python train.py --n_layer=10 --d_model=128 --n_head=2 --n_kv_head=2 --head_dim=64 --d_mlp=512 --vocab_size=8192 --activation="squared_relu" --norm="layernorm" --norm_place="pre" --norm_eps=1e-05 --positions="rope" --rope_base=500000.0 --rope_fraction=0.5 --qk_norm=false --attn_scale=0.125 --bias="none" --tie_embeddings=false --parallel_block=false --init="uniform" --init_std_qkv=0.0506 --init_std_o=0.0506 --init_std_up=0.0506 --init_std_down=0.0 --optimizer="adamw" --lr=0.00364 --beta1=0.95 --beta2=0.98 --weight_decay=0.0 --lr_head=0.0054 --grad_clip=1.0 --warmup_steps=251 --schedule="wsd" --decay_fraction=1.0 --decay_shape="linear" --final_lr_fraction=0.0 --batch_tokens=[16384, 32768, 49152] --seq_len=1024 --doc_mask=true --train_tokens=153900000 --steps=5192 --dataset="wikipedia_en"
Each number is 128 + 24 x the weight over the matrix's rms, rounded and kept within 0 to 255. Layers, rows and columns count from 0. Numbers have three digits each.

# layer 7 MLP down, 128x512, rms 0.163, rows 0-127, columns 64-127
150136130162183125140135121109129079120076086129119090130115141134143137151083100170157127120141126136103127127158118133122170102148107128121122136149139131134134130134111152134157152155140150
122097126120136121166093110189122163123139121135125123097123121117111174146066119128138133130136111126103124079122136129103156126120154080114092078114102125101129142142116142135111072143115098
101093125085096122135180137134188090112119167141116168122099145128128138135118125075128122134072118104104125124153155133126095131130145160122163156127106129112132097119115139131094138179107141
111162123106127098111098157157077106080147059165124094114112166124134094087116099105114108129065104140127128088099082115080151119128143166116157149159121127110119098116123132114119152139144126
135160125127168133107133122206170178113125181131136070153143118153116149140100142127143175123163159142110132122148081138126129143152155084155114150124156132131136117165118157107105086140158118
137174121108152161112188094127129086174109129066131162130143149132150129177093106089132100119092132131109130161120174140133106089127089129147108100110096121083115097157148118117085087123179171
101104129086117130149134120092112141118152126124121111114133128092171136142196118144119093136136115094137122069138142124142087105166159082130116113142084123167117132111115103156156146146109139
127155126154105111117143097063126152120132108174125100143087104120148109085134090121122148132163142093150130159116140122130166121151138168125154165138108133126130125115155101133142146119117153
118155132098111136130151143134107138149140094128149095091151119135091087145172134092143103126139120120143135172174123132122139145131080105135126163169127130104144137109137114159144118155108122
138181127121159134137099104159108095114143143160134127139163113124138147148098141166136119120140122145088131177123097153159146173082130124110111123122146132108143099152137146114119141138107170
129142130118105131115157124087138133091170121105123096124113138155179114128151139153126136115147122137093129060111107116127156128119137136144123115122123124162123100127145136093131137153186147
103120134149103130120082115086164143087133183155112121125148114108127133132150119155127131129126156128160128172062154107122154108113158138106150136121118130146137126085107128140150168103145145
127118126129157152101122120103152106163142089139144127145142150153061138138105121181098132124094149116077125123180097152131101118120144141129144108127141129099122128135101134110128148106097074
096138124133101171200108133130136126087157133103109115091130146164122087089146105147132105125141111100131129094109112137175146128179149184100117140129115125077118103124108113126131146120092120
129111126090129143145113151158131144138143147135124115117128142108155117131103152122142148131097117105121133101161147144133117162111128108142110125089109127130132136147176118140112129132131143
131141124111101103153128145113099093101104098114152136109111171117106102113146091114101122127112140126148131168156135117100129105084140136099131140127138130163119102111136154146104099095129144
167124137112145135125140115104103110066108117144172105159119112142182118161137153168133124133109150141147131162113174129118120082159115119138112090103121129137133131139108122139131149145125150
135114131124112111159131111132118083121095097138123131105133074124111142139122113156141145126148110127145126090118139118037102068134125142143096069121121123147121143119150121129140140131135145
127162124162129127140161136153164153163148100158164163112161126090112132106113124121127130139112115097111127124163139121125107137142099134139157147157094126132133147131125110153130124128127165
141105122176114101138139142103130124190103101179124108151088131145123141129172138165135156126128114144130129148178133160118102140128121131138121114117141126149138098163118125162083144095142138
123103132113144139119167157111127139155154134094134102193163162115135136101114138172136094142149187127137130130144125146138133100110116116130131108193135127126131102148118160182155108161099187
097111126142100148084135126166121133133138125081100129135097128071094126097146104129123121126120106140149128171165149105065129122079103152114145098117160130102135134134086100132125090113127149
127162123185147037151151121102152164124122129121124140111140167164157129114093102134097152121148136140114131114119130102127159138126135124108136131130136127163114098116123124081119120149099222
137126129153115127131100121148076132166118130102143137101113142106095092101124132129125125129138127114132128113143140137136106198134123088135159136130134129126132160140147115144142094096130090
105123129146113078147146150123119139141128135096115152106099149158108122125063082178094103125123092112142128133123124125131150160126119152110128100115130126128119143111154106128156113126096158
111154121104155167110095144139115134163132100182123126108142163115118103137135119138121108125143131137094130077150147138159089127128104115097132127135155124119142104095151116133110095127092080
119183131105081119157138148164128126118136177092125120118149095152094153124096111129127126130150098106157132158122142126112169128106134180135236188141119127115116146114085107109185180127156189
124115119094129179126159095109199105133151137134109125109134167140082089144114125095107127124153143156129125166110147144081148129131144108095106064136084132179140135106109132144129160166120143
124107128102142100150101217046150050148108080112113158093119136147132090123159113127107122124150135134124127066154155103089137113127129060150149090182111123110115122125129112092129130129080127
115176132117090112151157085114135110072102156157160100098078119135099174114158137121124128124096102125111127138131138129077157131164140110134135118123106129106118160101107102182124108130114180
101136132111125136116079141179112149107137131084140086158114110100115123099116126106095088123151103142149119159130127114137085113085089156087168163154145128138118118092113120099117112152111126
142136122161126157069090134168110148154101092100133128115192087111116120092110131128100140124145145140144116108170123065128116170082116171161122094106144134110121145126137129144147116165138121
149153128113140119145135091178124116073109087097117096102110134109129135118125128096122122125050165093125133125095131120181107136159139140128126166134092135134141169152084140115095156126167133
125130130092107132109122141167114113102107177087139137137107104117135115144133141123129131139122095099164132076149126159113113121110126192123141150136106134172115146117126127127144105133152125
124131130104133127143058139172096130149127119097113187117118115159117102122170129090125133124132124110133124123110142149133130090076129136103115088131150126148123119153159123137127098098110076
143126132144124127161176149130136161123121131110139126108156112140111138145146112132152143129155106169154130062167138119109183099118136089153173155141109126110122188150155124111147126129156165
124129130155145106121092143094154161179175140112115150142144089127117159103127124106107147135106129125170125119134162109121146111138130119135138145140090127105114162127160112129118129168132113
132130137107114112147090122146080155126099157142115125114121115171145120120097135116134128130111063116145127063098131137163106123139143125123093129133116124117121167127144124094172117130123107
080137130090111154100136087121161076174094090147119176200084147146155136128121125082100104133154137202113127204140100133168140120069109134108236164145224125079129084121196107189115188074092125
120105150086132090112111106161247109189069080159076203189149166110187098137116066109122146132098171178073130138175146149115191166095124143105139110146233125089138113118219078139174139107135116
154097122125150115110062115135132136104143104143133149130115175148152121126123146103097150117082159109112122110094119143146120138126129108122115131138114125162112137141131139145120102121147091
068142126104095166148117090125112142086155121161129149084148121149139082096125104132072105123159147109126117097069143113107097115132141138059090129140119136140132103039157120136158112111130096
139156132125130133129110148131125097165111131137104124161067141091081136116150126068134102132099141117109135125119137159076111129119126093102119137144118131128130137118120162077093149107131106
139164122119094128138141118142135085159169090154156086101099170105111151158171135105143123135129117099130125133154135115131161079171156067116111105102126126146126141134108109152143165100133118
134160129113119095102127148152129085110167117115159086140126091141123120141125128147126146135132149146123129099114111123113131174151124115129148142089089136149132127142136127130172128162143125
146142123151123145139088135129168164123164159102130092124154136130158170124098120142116145125105099157132130157122119108097114155166104126125079106161161131136131119123105141148142132134111140
136161124131138093133124110151128114147094092157139155109139130112140109125178113162144096120141093114107132118165118121112167143144089121138129142098111131103134139131101129087129124150123078
131115126095140134139117128107117112145127116124114120121122161168111138151195125128114059131129150120122130103112135113170119108113117107142114118142105127143132129137136115135156097115151116
157160133105156158158119119117149169157154125127137120134114140162121123123112165090118135131125153155157126162150102132151086169151092116179063121091143130136131113130121121116111087172133096
138134118107145126073126116110090097125205150147085151138110119152168110142121140118150118132132137116140124122133159144137176143116140138124137103142109124105120107149151140127131097136154118
122145118125142165079190100117170131068132108169124071141171123077150114122181139149144098119145133175109130134070115084133156124136119094117149143092116127079127109105127122133155153114167161
118156128106116141154162103130109158105158149124171111132154110127091132120120132113113115121133098109130131115095132154152136142154128128139127144106134131143130140112133155114083139137098147
120179133149144162078149129089119111135086176092113097144166167074091140127127127117133156131107131110134128132116145156147147112100160166118112142133137128095132111124128145141125082135103134
139144130140150145189109139086158101145082170161110115088153116075158114119166135135150123130066101097147129150145125099114104102133105120139136148129125131107121188125174115082143134129105116
128093127079154128185112137095126164118144128127130132108098089117126135123145122111144089143140125117108131087120091128088116119095134125114139098110140125157128101120118121098104113117110145
105107126084100131160090106159157129163135136103179102111172131148126111103131104186136126123128154103155129129157072148134122120145136098127166135160134126142119120124163112088166149142123092
155113124145145164107167155099165134162078108099124154129114147166127167171154153130114119134148109135094118111123138124144132156126117074139114089166117122105121145138091122163068139148142106
152105115144146132202140149154103157113104148100109103127152134119150130107124131149132118127104114107146129144068105146123176116127111121118107144105154127106126153134188129146135165116161139
125118119149148091107090139056120182144131160142133137111149108155128119119115124118120150138133118112132122102124146105091122125113137089146117082129126129195134120160127114128124109142122161
148110132147126153122133123102120131108098112126139157119159105107116139112094137099131140133118107135146133111084134139216150147104151134139096133148126135140137154141134130156108134120122153
123114137120127170113090102134114127125125164113123096114159174131143108103133114124126178133096145110117127111144119126168120140119099139148134150126144128110133117135131109139202108151117053
124139134130106129108080154160105127121106167067121109140164114158112111128130125133140081137166118089151128134117141116131137145115122145142112114108149128105132139109113143129103107106128106
124150124140133083121126090124142177093120087181105104167157094132167124113092124145111150120171074165138131129173136098146131113133128154128161170106129129172134150127164125099119133116121118
099080141134122090094136125177159220155133141111128118146112176134099132100042085152131093131095119084120147185132083188074144110172125162096118093164169127117143102107156077090089141149090162
122149126124114089162159084140122170122130131137137121120198123162125101098127114128103111125127136112140127124083149088126110130155122106098155134151116129119136109133129128144114153106117124
147126124138182152135214143089138122101081147123110138131141141133146142125138148134121164117124141149123125110103104091134137159118142109154149146141137128092125135141113146133159128146164183
153139118129149098080112141103117171136101166105131104127165154150115135135140127138130133130102156175105123100142135117106124128141134134146112085101123127173138152124085112157119114118094144
157111133133146096108097163174099147156169157103097157143152101125117129174085161095171111135097089095148126216131151107097146147116119139156113135109069132118134152136088132111124159146146122
117111117150137133132115137104132120147184103126127139132152135126121160111158128113114145129089160178095129125177123128136175133091158136110129120131122128121135116141166143060114140107110180
127109128131138107149159145074152119168172109137137120159128120138186156146152139127132128131149121179158126142140100109146137084137113116121125141150141130129134131118128116115139131116108161
129141122147140116141044105141132116144177120138118157118172146155128122122115113084104140127138134151139129157107118126147105154152121161135110113127126131126133108161165140158090159162139102
154036130122153150145105127162117114119184086116148162118090103139123135145075148124148100134129110122130122106126115135091114101160095159141096089150111122132117140137118146173134168156130093
106133133139136110127166114182131199108103150094076157120120129102120166129117108162118110134095109120114133155120137126118074127134097149112144172156161124091130100125109130119116121153124131
103130136136139101125094134134139177079137148164088132108138141118069118152107123122125120124148164103112132091125129122121160129127081130129132150135118130095140133111099118111120139111137106
123087122148129118079100135184141118136114082159168157151136075146117158115128134097119123127076155149117126103115101116108120160136128141101030022075128126145131119107117122117100099147088120
129110135150124127144121130158138183167120093117138105131119167167148158137131131127148148128148172122123132108196110156194129174120133115138160157172161126140136102137151146171144129123122118
103147137130120104081054127216120121172119174105096154126143111141121118132116112146134128126161152122119133175187146119123060128137140121132131130143137128153128104114131130103141078127088073
131153121170115118143159164126128079152134132166126127154122110128158109117139140127122156125084109145138135125165099136088098130117128118152112107129131129128129139151098122118112171121160129
118095132128124107136161157121152113059090154093136109129133155136102143121079142125136094133129110113135138141078111139149154122127124088125146143161140126139127112150150145106122145130113160
166106134088118142128149106086120113106121158101147170160125137137109139169157171158152150133169079099116128129132152140110082131166118143145106111103119127143129157147109127156130107136145087
135134131095130152153139130073105135135145101150156144115125119137144119140028134140126125124155186136121129122139144104096101114141137196130137141152133130135124128130109143116155103109129118
122103117141131072118137185156095119142112116113139141185162146134133104122115127112150135133085131169131126151118097147092155184120136110129122115127095122109127108142139133076118117083131153
137114122126122176104107148156134150122109134098151158157134078120110143098150132090128133137132109178139124119105146109173102153130158116131121149112106133129124106114086123133112146138169106
136117125167125155089141132223133134146108128128140145144126154124150099151110130136138112129108132149125125138133143116095131101074122170134101109094127134118121123143132142122129172107146124
112121127146120166124156126118120144073116101053063119142120139112120120121198133108118143129101125136114126121081112099155120119103133114092165123102139124149121111093096125144102174127146148
099113125154087118162183110120105126117131124087138128110153109132152162114125113168123110128101145110153125127084085116102136131147161084106135120127143126110117144097117148114151176108134146
109139129139121138137145118113136157138128157124120129141101107135131126113105143136124141126079114083138130145138123133110127168139194139142154100105134123129115114142141095107125118143133160
121141131141093131108140151117092140172168151140108071111118105148135093126071129147154138129169158122171125144115107149136089159158163138122121134094133130123137162112122168155095136099149168
133100127122118151109117122156105142095106148141112116104143131148141152134059151170132123125123121116130126127080105142171078130122124097116106127123119124115123145140140157112176126105169078
129096126184132135087105176168110105142100078093157150150133084121097104128081156111137152129155072093196125104126149122138111124091162168109113136127112126099115149128176127106044130122125140
127091121108105114154192152141122132107145151140133104134096137114120155119130116195116135128162135142129124049095100139112149103156075180131113104134105125137114139122104118118135159126125186
138127125106139075147147142119138115099128135126184129169133143101110114130142123114105153139107150153126129068136120142114129092137179127147056092162116125096114121153098104163118145131154136
123126133127109117161126148154141147129125138125130094129173126094111112114117117113102141119118126154088131137122109105117114105109078116129142149161160132108126136133151124105107131088108122
121165131167106167085111125114121076143157111199144132165093169122119113123156086154119138135150115137131123140153122094083155099128134147116113151162124127144127124143140122133132131176163120
138127133102121140132173094154130109094144104144090111085121115093140095139188152098159093126161121138130129089127104101142093129135099065119131195134153129097123110125089130190090129135116109
123104126154109125169137106110131145162122224116107131139073129126104142116130150161140140122133135114092131135128144145106140130145106148127155138086113129148130147110144125145151112127130124
139105134149124125121131153160126136084144191084147106106119093120119169124088160095137143127134103109155131126081124130094123129146095119144076134080129136144126131143140128101086111121132112
123086124134105102131138081068163131083166085155103112136111114135107116144118152123149141126145135125135131126136131128118116123139139194100123132144123130094125126119120138157145134091145141
120111134147123083107063139055118090144153155171118103130132108154151131114135127123138113133142135132147124094142132151068098097147117120109084120154157127100113153122153140104163158109090101
159144126191118117129098144095119126166122143119104121113111134117113136117135159160141130133167154104149124114141164142154153166110115167141105094117149129116134175153098117122134095107130150
151133132160126139112076177099151150114124158146127164124126118089117137113164164127126105125098142145140129173085130118174063156095140102121130188091161133130126116124128125140149143155134050
102136109148135172135152122071071059089127128141140106074149057100140123123181162122103107123124112128162106097114131059228094110087105077122110175056035127150111120093065183159136078105148122
107151123122113127109131156131175082165169105225142166146142145160144144145132120143117150133153148123124132130178106128172115108156123122165118171141144133115136117134115127153147105137115102
139086131143110130103138132178134146152126095148123146148140133151144143102129123112138079130152122118077126164134115127122117147134079123120130139127129132128132124140111134099131167159113092
138119126154119110150098076120147131065103114147138102121136156095166123146174124118122137125129151145125125123090137162138163124124114080143123105152115128114127158108168115094119151160082152
134142117137127166093097101124080154174133115125125116150117128149126123120169128134100131131103127132128127160121166124160139087117149153115124124131151130158126129130124130108140110140139165
123076129129115114090116135078092156158106131098136130147118131039130129116105112094102128132117146183096129154127106172100103160157144135098148137098151131154138121131143158170109157125100134
127141136129115126079107098097092098093107150136093104107134147110118107152093123094146120127157150090118128087152124113085130087127136080109148130099119127163116106113124119135164129102123100
143101118126138122127162132157147157126115115136148149163107132115133159152137159124123163127112123118142129129114110137177154171123114167194089131157117129146139116160137130128126137126140142
136126132135132129118113138168112115164101183182127188136095159132150091130098140117134132131065133121124123138163161127160118135122104124127152108129109123149113144108100118125094121134112082
103143132119133128120150124139108075078124083159174061137139126148155112136164155186149143129151137152122129073134141132089146074088111062108151127120132127066135111140158139122078100112148136
137130135144136126194176148127129159114124139101148135160111132112105147136155117042166138128166104162132129135087152112090103128129136147144145134135129126145141112149119126154139145130156143
167150123105135197089153101139061125148143132120110150127088148133167137140139147129140128133149086152147127150165113123138156128124147115140132143123136125159121128129086117147136123084153174
113117119128130096141159109132106187097138154149121134111092146090133120091112137096112119125109125098144127200115115111137159085153166095146145136131168128133130135122112119108149122144117158
138120133149109109130135136124165084109157153135121122129158070120105144151132132075107128132152163138165123179094112144133170154123134144128116104116100134184121156120079109201153130135126188
113092135129119143147137107057114110122116132122114120083120101146098115136146127163146122117119062107121127135110137110137122154105115183111169139121127128177136131137133131102101111125127119
153113131198155096163156115126133120185124118114139149071098121093118143154186144188201134135127106108114129148129150133115109147149152127151126151126140131138134156172113149098119125121157157
132071128100117155115100134099127107156103122090150113121111080137102132146156119132101130124152100125134127147129157163174096090129149136140123136098116130138118148119071150118137120153133096
111133118128144141136129094148119141099137131121125106132119146142158127123163113106142090130165084144091128086092127088169142110137132145135168156105143123123121101148114136147146135118147111
121172136124114167099222123075104142108123102123155087089124126138089118095065121154115162126114111077162126136151127104162165121113145144114180169145139131104139091122145128144141091135117129
129129137110115166114136184070124083126126099096163088104170115109153106133127135117132105123177114147126134095158128131160128087120112115124131096149113129067130117136153127138174141109120129
119200138098167129093154127151149099068132085114122100127119102149148152127106113151108130117129157129090129132099135171099145146118130121134137111134156128129136103116165142113153100122094095
138170127101151157105120122135094088109134094132146140126126095129143152150114156117139157126122136130119134114123138131167113153139142119125111151132130128104134133134110124089127088083131090
121117120095112145135156138111104116133075156150107134120099128118128141132138118116083120134138112088098129165080133119154099101143132080132136150105127128106119118123152121152103106142125123
154142139088162113193112134127148185107159149094142211113129121154143136117091129128150172129125164175106128160101167189136115151100147170175091089146113128111132120149150120134132100136121107
106103122123143091110123150161142111149151151156180098143107137121139086124118109118152139125123134108104132156103082122152140101140132147127151135128124130101112140115090143126123128112150156
143137137111118128099138141115115141181127165151118125130070133105130135147172142149131161128163150186093128136178157107110155123145154130176130124102126131185129137139129139119147103154103157
149141131138141105135075064119130106148096097109100149124128142148185181152176149125122149134092134098160133119156109151081140124155141122143109109141119128129134126125153134115103157122171101